{"num_hidden_layers": 15, "hidden_size": 160, "num_attention_heads": 2, "num_key_value_heads": 2, "head_dim": 64, "intermediate_size": 1280, "vocab_size": 3471, "hidden_act": "geglu", "norm": "rmsnorm", "norm_place": "pre", "norm_eps": 1e-06, "positions": "rope", "rope_theta": 258000.0, "rope_fraction": 1.0, "qk_norm": true, "attn_scale": 0.176, "bias": "none", "tie_word_embeddings": true, "parallel_block": false, "extras": ["local attention windows", "paired heads", "shifted keys", "gated attention", "capped logits"], "init": "normal", "init_std_qkv": 0.0416, "init_std_o": 0.0, "init_std_up": 0.0416, "init_std_down": 0.0, "optimizer": "muon_variant", "learning_rate": 0.0187, "lr_mult_down": 1.5, "beta1": 0.93, "lr_head": 0.0273, "warmup_steps": 0, "schedule": "wsd", "decay_fraction": 0.601, "decay_shape": "linear", "final_lr_fraction": 0.0, "batch_tokens": 131072, "max_seq_len": 512, "doc_mask": true, "train_tokens": 691100000, "max_steps": 5273, "dataset": "wikipedia_en"}
Each number is 500 + 50 x the weight over its row's rms, rounded and kept within 0 to 999. Layers, rows and columns count from 0. Numbers have three digits each. The size before them is the row's rms in percent of the matrix's.

# down: layer 10 MLP down (transposed), 1280x160, rms 0.0462, rows 517-522, columns 0-159
# gate: layer 10 MLP gate, 1280x160, rms 0.237, rows 518-523, columns 0-159
# up: layer 10 MLP up, 1280x160, rms 0.257, rows 518-522, columns 0-159
down517 106:540511526519625487419534475456540426471525488465533465508588528465500559515537408477520485535441502419462506528461390604472540474483442473444498621518552488510585475528525452504576510437498507552534489613467535386621497492504441499501458517383495493426494511472557453597525476541603445452509415441526599453498489517505493471539506531602456402433479432579432498498607504511618499544451514499473445495466497493568504507559504543543545543499582461543498534531462451458476481484484514
gate518 094:511471489494428518507481557443485543518526456435454482418388454533464421611508533577572454512516577464501468498494479506504427516593405457545467623490456547475502420517565489380495599525499555436482587545535474440571481432491435497408540456508526460499534462494503451535585418476440487566466561559521442468598566580519552486479430540443525470490492520554497481500472504500551552473476489531546468551478451550499438487399570520551494510513433431540421478530670503518523480512461510
up518 085:582477585485518486453492521457564529483555583545416485609538512516549473555511593469535495509525491493452549535502439528467390480447540535530506531486534451412373382512496563477503501415410543485576547398534448553465493540565472509441526428404601512501475421462520425524443481395534524474514487513509499581498409520465582517479593562469441449509506503462490491453529543469397447567494534523509479504553439506520504536470482557612487405539574414509507504571512486438496532511456541
down518 090:558546468504542468486440499512502436490511501504465456521452579563496426560534501575505568601548495447546550484514391413537468544520512612586458482559621464533427486463560576459509450478384539545430582569463495562501481481563479471499553483489528461494507552544469500458534512435443398547544451501520575524531472550523580562573409438546497452495566460588549449489519437537522499485574448500475531400540556462529486481512542524488525395435520503450434592572470543513545511503389527
gate519 098:468481546494552398454487569482420502568512502490525529533454529448536435509419536433466510498648461555437546547427533517456528468513434449526483474507535512450516556614520478531459507417495407576466529519500463510509420528526440596554470519493472501487446545406561509498492499512476570499483456415570461522470531527493562467422550588501558530570484515566430441546538403445421478495503452541514578567436497523519434443431496493543452477404480463599604485465421573419472497511519600
up519 090:565512475570462592531429534438518483516463532446515467453507482479481454409598546501518511544416492521542425487473519452583526584518576556515452523502443488560620566553473603483514472495472607444421515418491484487565599526495602451484517447499551554486601457551542489502481409557482542584476490498426562481405502529400518531592551473457518485426567472539481530591459516564556463502469469507500481485564608534565559574490536506464523470462518452487387493483467462440525507544445504
down519 093:449564526461455455424499551456441467528489540503551563610508466478495466479462510507554659476480485551487533486428516536484547486508529419501505516438487464473529465490585502501419470513536424622495509498505423566563557427524504413607520532558462422562538479539526553443480450415639562470535520517497480491525410472568500488443462554463550541529461556485526466436487506546535444511435441585564506476379509416470476475527557555598555489559473528565553481536532556537470399525570492
gate520 102:450529529499457444548478476481485439522544483483435504569526489572513487424526515526514426464548485506519541502547545463651522440402514528550426571494486574481592436502500535418444488520473524560508422536482487495522538560541427583571557600600540466474528531360543446524430440548441511533485550475420535591470522486491532518454426485476492499459557552562454501536491541504593436382570464406417514565509450420556518494430535436449459595461534487444506437503481510481534477530502557
up520 093:479525631465557455514509474477578495469584560559488467460524501386500549585499491455412504499446473442492455463534440471496497555524532518416506467576559479464502537461536555580526429536542523526478577458540555549513474517510387517458484383516396397577507481536537458509511486576488473485530576471483611557492524560465507465410598401531501493541439474547462502507520499501489494471536377557548483426519464506565457472526516509537504499541579513554479353508522526566579416441441494
down520 096:502530547557563406434483500446564584494397544519473471552554482584531564503619538532530570577500492493527463462452485455483541490528571588488474609439525477531489470509454557502479400514529473498510465523518516537594577466555472517474540420602537490504485517478494445606461489514512505404533504504407505504528498491504505445589482497447505438542455521470539584540571473373505557537527544491457518473373526521452517418522449546578437447526379504487478593492543388550446494508440521
gate521 103:550465456512533547604541489492480573553520463512541610615581502439465497505512505487512508440484566419487487500414496498458466638404506528563528492582495515432512455487602459546560564452549505454578417531511551510482453473479508525515397515422552505512522506473526505543446435519490504514511431486495488555422507472554506470561451596520463503538451479442491469450409665483550408446386532523376558446497479533459548500432532542513453463520511534599497518442503481528555475516456536
up521 103:469433551446443477511572475534498440423521558411541484431520525511489485549526404401572477406493529558444612507492512558483458453457522525433584415447501459455461438454467423535541421550406547521453508489454501483430466534490425551570528426556412466517561548548468482480493563519480528445540518505427446547467422469542492455466567478497416500522436544557447518472494437483445516554559454536506502417458520574395524538559457352512555497496477541446545416446418484491489437489510472
down521 103:432439611521514459499461537518484463495435586489509547633506517519571513558533449545529625456501505472517591461515484447475437548505397565468512533423408476543528502480523492511450603486440530498468598506539414484507483484525570485497579424539470464458534523569515562471427480475561457496545503451415543517545477557550574457493383390452533436527487596484487547536532488442487436531519508536396545529552574560459504513489580420554452515551485561466463491572522477426468583540535499
gate522 103:504518499502528455553495410533431412519530441583519541480464434549552525485486506530533436495503478550509604522484449556473507515494633517450470529538463412533514514547499482525403497514517445492488532519603552506554605492497500419534483405545562529508499545505558556449620497519539445630495498343522495446486453499586537473555462563459505561428547499514471577465517550494421511434427620520542548454558508453461444500489533443462539554500457443536599502438433474583530567482494473
up522 105:545560565585460428446439504521405422580506422492499501526447513568473566509511559552535514588461472496574602465507455506398529517493476597466479577489464440605533550428564415468554513507574502463425476494506478478553545476501430470531502462510577431537482645539443521436581575624492474555445459464494513442492391562481510448477524525458557490423494510475498458448421459486458443498506551483545554537532546549442570512523451497500440451535455444576591485526559533490519514466515496
down522 105:562520517485550542515456623413447438449542587558439400482478455541512474469484511501558498482446499486501554607609448468504462520425471542484452470492480514519473517535535450423663438649628465449462526518539495480434466608464517472527521520523543496442433502489504437396553488518523528507511531436495521480400465459450501531556482473510452513482461592553454542435590468537432640521549526518539510484457552520514546453498498519510423476442451452538507537449594474482486535481495497
gate523 102:474477513455497464492413473449489486550503504554518526422505510523595415487581530389473587500486398457572542605544543544465519596535508512488474434414455454415540491493440537515427442497432499556434494524493486468462461557536455573471558533588490489548519555517541579479498532445466435508498528565620575418481566471489518463467367484444477468550459528454498441505493508519502480468572416563571499498509449437439521546415497471489373544426554485492501495483539555592505415425485459